config.yaml
bias: "none"
decay_shape: "sqrt"
doc_mask: true
Each number is 128 + 32 x the weight over the matrix's rms, rounded and kept within 0 to 255. Layers, rows and columns count from 0. Numbers have three digits each.

# up: layer 11 MLP up, 128x64, rms 0.239, rows 7-37, columns 0-63
# down: layer 11 MLP down (transposed), 128x64, rms 0.146, rows 7-37, columns 0-63
# gate: layer 11 MLP gate, 128x64, rms 0.243, rows 8-38, columns 0-63
up7:183142156093133116166159166122137137168064153119132099129175170109127128165121125074089121109138103095218153068153104109173139091094138179093157176155103104060160139156161158114121135125108123
down7:103111160153142110195095101141125151090179150096064219158117178125106126126144137110095147194132152126195138130056115123115164121074156111153116147164144079114139095186136109105108165149158185
gate8:131095117090111165138076111132143084173091176183095105140099108070143151119105141166112103104113158144168145107147112082111176082116144109126164153137145123180100101084138130166146121137122151
up8:129133162117141153099114190070162179118136136147130161141150142157125156153074131079104122130107132154098128167127161150130122167094145172120146139178143118130188142158143141169162116145143126
down8:126134132097145120148118106129071078161131171169146180131158129127118127083105156127138135096137170158129120090118126105137112143100028098118148084126165137101144176146085102075173107129111138
gate9:114112180145127161138126107106108047123137132123148143093122164133125142107152181132151148097149069152126111103120112162153119164125149173092116119111120163086194122163132103130108138140097155
up9:125125129123109142166140122172148132150097129133072145111167083147089151106127122111085115135123179143117129139185137089105135147142090120149154093157115148166156137145135150121149092109085077
down9:148135122069088156077083161162157145109133150136168106071099134104112154148118151147063134145138085118143122122177157128119108141111147119137152146096098163179108104149118153143084146101157093
gate10:143128137076120100093151112118133084155160149145183130128149106120077134133081177083100134089094098124101087109094136120161121119083115133086144145115123128119118103075169085157150162135133142
up10:119131171078136112114175102105122110178137121146172135127160109117121114166122154118119199102116118130150114128087128130116111138126133137103146113155147157101092114075155083128159093174107108
down10:122101140126123142123130160105097109151120131139155145159124159144079168167138128202151174078092105105139126108111158134154152091095119082090117152112133145099097091133135147152123124085176132
gate11:130110141209125143128093072116136104123109139150154163125171123064149148125169106127189199229109086170150181163135141129124193155110117124157131126121172117089118184143100129121135137124116140
up11:106134135106155144152114129125046087091099125130099140198103204111124150133131078106133151172124113109153141127129132172036114097107114204178174153118069172115095142147123099130123157104058095
down11:136138132131138143114166125161176159139127152108154131137129133133137143116124151123105117123129160128107149121128146138128000149118126113101067111096121115122138116134182146117136139139124139
gate12:089118109157048160081125132044110136142133135157139144127129165148155113145142129156023142103098133188058138172138077182148074151073072086150117161117160110085140164183108172141204145130120103
up12:120095177103136197106146117058118111095105062156218109144148140163201109162092151185188222132098158154103145160169100169157121132154098121128160211125127104165113102062137204089119169145153110
down12:141159110220146170140093078115123057134145141187096134189154168102146138080076154155129177148113120087080105134186154200123173203104163033171169104161136148094149130122140130092164115124094182
gate13:110139129110180105139178139113177141103141061159130132101115092102162075110095112117078121134104110131168118093121100079074141131157186111160114116138126082134112125144168144171192091110163114
up13:138136101139195130149132174134182076110118126160023107131076071133178175144120142146080113111137095087150083109177092138072145154132192096126111118156151141061127082123163090142148177166099118
down13:138176121103124114151105146120112150175106107100218095098147145088150116126151071078160112092070053085165147124119160131114123148162122071140111155155081135121138161202099139098146101112107101
gate14:133135105122085097127078167120136141134117179131132099130126080148176174158155079204172095067169133128089103143180130118075099184103175148128101147117171088107115105141019140078116143162114158
up14:086142119115139177033184172066141120171085089156139119107113155110135062143168168081124141116086089083087135142081092141139179091159108088085161102118140133158132147124176119154165126089121163
down14:107064097137118152143135152192133092120093139051114114112121113150105109134109172085136123157174121127166095118150102066142091092115131106113160093104097044172104132183119103178089125138095092
gate15:118105125133153146071132169136162107154152115116137151158067129089082152130133105089140158160084099139120108178101140140111153124128136167123124092128108153146133131136109124095126100133141159
up15:123154119125179174109131166166129120153143134131143151126069139086085140159156131085127135154120129174080108153131128090153125153131172106121130109102129098138135114131116109097137091115141161
down15:143118113179142122089172134122104147123094141146150108138138087102110108139143108170151163104055155126126138108139131136088164125116155122136138151106151158094101136137125105103126124184121117
gate16:193187116083099156122128132095107163158151169160105170082168097124127137070151159102104116118135135093141075124122151102151122126116134103124133165130124147140146083130147122161118132115118128
up16:144131142122090165128172165142172117152161154170101121116165141138117135114186175143150140095121149112149086110108123069134154159148136151121181136137149128117135092160137134118180110125112117
down16:128168153149141165090113077107204104138096105153086123107125178113084167141088151128097168158158132127134127163167105140126143100145145140115163131136153136141147148100160092117098142094172136
gate17:150064137112048149180076159175094184144117153061147144098119048113173105125110136162161206144139144118125175125146113090124118125077168083116105110119068128179154075135080171164100142078183121
up17:167112117095066144191108136203082181086124147098145126143106104194197122128100122132107173189149135113117199137157075046074107109121132108130143104078059144124136115155148136136055184129127076
down17:129105166123108122131116167105184136193060135117097161204167111110113114108166107151171125064108102133154126133084192163146050181117163143143126130141110148118113159137070153125117108126174105
gate18:061152158151167188140185200128175144122131164116060117104063033182190128101096133162117128115184159116047195165152150119160115111172110095072123194129094116092131148119134163123154155114145116
up18:095048144148149117082048063134068171196151105121076126157213156105140129150171143027099077161120068097122126123142160124129080122105128090144089070126148145187168169116100181149105155142118150
down18:089148126102128122186187100108136048097136106168128154127148079108125129060073128097127071090156168125121105108174114086134181118155106142143104124127064047104083143194148162074061146125178117
gate19:142102172115169078079081164109128114186163091177159168123160100057143106175095114140116178159151129098134116187148120117084125144121171143099165119145055143166038115167107154106080132137118138
up19:124127146142147143119162133094100142125135167125159069120177124158122111096109108101145116137130110125153169133209146030133143138125124088133106171081165094092118067087198147090104172107121174
down19:095113081151155146089079081115106116129075117085138124187165151134064158130125094187097138082149114127107115153120076165131200090142131160128121106143071121164123171165157045086138146117087063
gate20:124088184149073132138160134187155124083194122059102130141077190092135140117129123156152132127115167135148117105148126175088099078116189115075157140127195138127153101113062166186177162153104181
up20:103120047077099046156195166139044133036132108081141102111151070145140141128167156046119157153146153106207134104191117121136136158193158199168141092174158105117145136058120147137078167130079172
down20:132091157152083177110065090079130116145119120146176109188094099096106132088082146150133081164136119133059168152111101166084206116151134176148236151151065110147127094115168156111120096113095092
gate21:113093148122068088163115154153143168110149157126093163145076152098142152122094162152141149141131126110121139206144152135097134107096140219129101194112121157100077126143101110161079143121146087
up21:094088109093132125104117130090107100130127100080141123071090148106100174086129169104126107113090106109110147152160156124096110098103124161083131176114130135183117125171162174199141122105098173
down21:102127125126174164112094119126124104138067123138053063005161131106147122083143136075162071108135118130160118102119102106157170128135095155121180129125124116084125151136071146108132130154128142
gate22:203175132148100146091101165109101100183163076115128134088129103087071113109130120143116154108168108088106125103156060139135147138125122120173126101064182148074074100208148125117067114171141122
up22:100143110133175132167208075143089121150113201094156142152142127168119104150165128103187063183139191132107164156159172103120112097132170098132148122167049135173027120114176121113137116091128131
down22:113128099153188071082178077159109132091178113101109129137125127185147081121129201090082065151111097108092102074150029125176104124140117122097157093115096153103138197121207167126135127170124173
gate23:143077148120086102116164092135144114113136101227176127142113054191156163128124179091142145128122096085102146158197123142141120088157179091115141172210140122121110164152156113157202109098143138
up23:157098151135103131165139089200165156101109086160192108101124140118181092126174156056199165114110128101118157170178195099152131116181178085110154174213103152131146162169180135111130084107106106
down23:208081113143090141093151126124155163112119141114132163144079183093108112149063070106166131153090136151197150143063119116087160101066068087049124118156134164089120145125120073101099098080093159
gate24:140148104119089092122140153098105117129135114134133152150160192130154053099167090049187155142112109100174128089124113089057135139157166121106059182124175125127058148123141137158167174175077097
up24:142128135181177161134192113105083113147096083089071108116078093130068130108175203215113098134108114108146151102098127141188109119112077191142163094100119099139155170066166153124132110113185171
down24:118183151104152121119152071134074125128115137145104149138106155142073173109116114121089125162152124169146101072147181148096145128037070090091230092119165115091165151052121090150128097121105152
gate25:159113093164183198065154127152117171152123128132152114124110144097149149109158124118176153142144132084154174086123158140196148155151154167156100108110108191129137057156117143104070107141129175
up25:090170115160221116137087101153135199118150126107128099122062186082115124174154143133100148170124110106080101147135148134159158129157128183105091136107188167097118112127159120135154152130130150
down25:149147138141138151052105169096158174141169123112089191120093119106132158115160152101161116133085157135121123115084111144158128177161117126176135196139167095154144079158078152062150131105150142
gate26:102114110113126131115106111140131142117138128135136106151134130152111125091172103151122116142131113135144108114118162150139140140126090124118133108108150157141127117131130129125119115099111159
up26:108121102092128157131114109171142152113111099137112111121123134138109129115125120127145100115115120128115103109103154158143140150125126166144129108125154122136122132123093117146117129110145140
down26:127112130178129144101131124094121129152138143122147140141139114098145113120127119104113135151167126123118147131121131136094129123156147101126128157151104116112120114147109132119118111128130089
gate27:112094113092096164128171144152115099124173114098107126090127180124176075136093121108176162095125100139133133087140162139090131103088097071170142166199108078133122158128100108172096104093116156
up27:160104125098152059079106148133168162110142116158121123109135147110115207103215138142164061185188125145136102114098183161141149118118096127096119095105147180153146118145162130117138120140137092
down27:144095120126124198121122156098114202141140117135139124175122129136108203112090106119195096135167144084104128123103117127126132159141137158160161136193059110098120108176109127097131119114122062
gate28:128124121135110188160080081158125110100102115117100123117092108114193084120063087132106109135199048115140106122172169138128146137071121154121109183195155169122125199231093136131090075164158087
up28:114078138097142160138174163133097176156189165148145138115182133183140170096200167144099125110147125171058115118102095142156115119108179106159151095058135070169128059096135096138141135143099129
down28:188106132167106101105059109178124125138091088186088146163162154159115106160053139085141133129144124135129149116132107122120159124166082121195223097114131078133131173117122105049120066216178124
gate29:149146139101134171060130142127112177084176115142156098055065154149104173100059139112137112136181122079067155146142132118113084208058173137149133102123109137121096124144103132102160157084177136
up29:152096145123140104117146114166090163072163168149195132085133162115107153140110147132117098199146098106102193101104149126136099178077147145150113105102135084157157135168114116095180199093170142
down29:081105151126151123127056106078166091093104171068128189042110164123175154162190137117139120088094153097157110092116091088123101134159171170111097169174094116112128082153086121097097142205103135
gate30:148147142088115115150151118176042158152070120028095132167092163103076128170122164141117112145185129141085124149136078170161140108127148153116206081127147140104140146154139176075149150116148120
up30:092192085052176092119220090081076053102118129145080152164070137147112095146143082143094105101090143064140132174134122158049114125115153122158155165070160165164146160157117134080097165151138113
down30:121086127152137152079157154169203137133215134109096140034147098099049108143122156138158121137168142174116150137144120125093020138116125173113061093150149127086112070155196144115070107060119171
gate31:173127145119123185150182125111136133143193103123114137060118140151075120165124111124092164205144101102115082171109131193158066148097101106149149142185162074094142091095114136120099111108160149
up31:147165183105198140154122132160074068110167128130152160107165164095063142159149176146143213148109105069110137127151133153135082149155229150174147131133135174059124114109106090079125147131114105
down31:176116113111111148095094083103118108095094179154124070216131096101123066138182127172096147093103116147122159157103104098158139208153090135118188092122120118182169093143116148085084160080099110
gate32:135131133094162125131121097066102123155129131114126067085085148149113111148173140115179146119097188176095188149190092109179127096102119105106126117126132088165105092138123081130095121142114122
up32:093162171106108154107123159081130151150130149122164133127088098091110054092112087131132084142105150163093167179191089121086116157153159118090085131097166124108097147140149148102107110143137133
down32:145182114125118159183141113126119142142082120168121176087158121127149164120124132109142093112158176126184146116088135170127051116108069128102092147153064096116127105162071161141146111088126192
gate33:083157139126079117150127149189150193121160134143123103162109127113086126147113166176161183098136132144113103127152134225114138099160123129150120175107112170167023169083127119114109121133127125
up33:116161130134083155140147116146121093082154129190100128153100083096123128095099091164152226078110112140191098082092126106129124112121082059140123137172106170108131166090149126159129196168194097
down33:157114146188099142118165146171157189140116106112141136088076134092130156093156161159121177083172181150070124147191105181170061123128101188148181137162129146118130118137135141113137102091095149
gate34:154198099081143150103125110180116097077129111117100097178192122141191139192147189131111150173088154158236134104160087164098174072116141198137112137094162139099051093164080132122163090145077073
up34:099139097136098096152159168081111196117123149132224120170078178167127133012166087119115086087128094085177138079171141168099136176174105148099162149116122127131171078085161184118080124160187189
down34:158141173142110176092102140148160092102159139193090155143148152109080183191107132122147146190123170204145119149127150142062133094120161153169205176154123159176053039106138123138106096096104061
gate35:114138136153082127135114144079176183093109168082121135115119090184175108162169126118152125120106088138199140081209092134140100110119110161183088013081160105195158096210149149180144118100182136
up35:184051169194096138121127156182131188120115205177153098105163085142075138132105119185117101187093113140091140101093097157094099096159156071098118117072204091140109048134091119153198148172098132
down35:101078141128195119157153081150139084078079152113118058102133100158101096136141117126116117132172112115127148144165151119106097124094156168135103130181114140146124000165156142091121153151121149
gate36:105127104169152117080163097130099174112159100137142091156127088125132137179136117180171154136168086134149052099125133123081134127159178088111121145116148090154136094099144074167107149117176062
up36:127175097122121122187182092142156160180119106162176123155172152106068134177174152099137057119105150135113134163130144153122118126059121101141127078085126154169171128165127139112101068152119131
down36:090142127060143158178093186128162063139141115074098135089150168145123102104084086107117143075103100194106154128161143119118151085149173148149199128174128139128124138147088129153169097098125123
gate37:156167078145084111092148128114118198188105109106115150117131130149158104149142130169141182132181162159132134131153139146163008099084127111100057135121147135149155115163144165166067105178100129
up37:130136137164149160078203141065105084077137103111092220144098083147097126081114137102107115105083159181174102126072095137174078137142163218080160186151096129077114145105125130053107118158156059
down37:098079101136168177147075134119144116164143136105144164195128125154163098134141041128126120144126127121075126139143112181142255112147135133183181151149142129150123112182138129185127134133075144
gate38:105129180080117200156117158123137076120092149144086145157163132090160130111064105123113212123202061111180114129084159137110144102141097127169171119140191069120106097206111115062157142188134103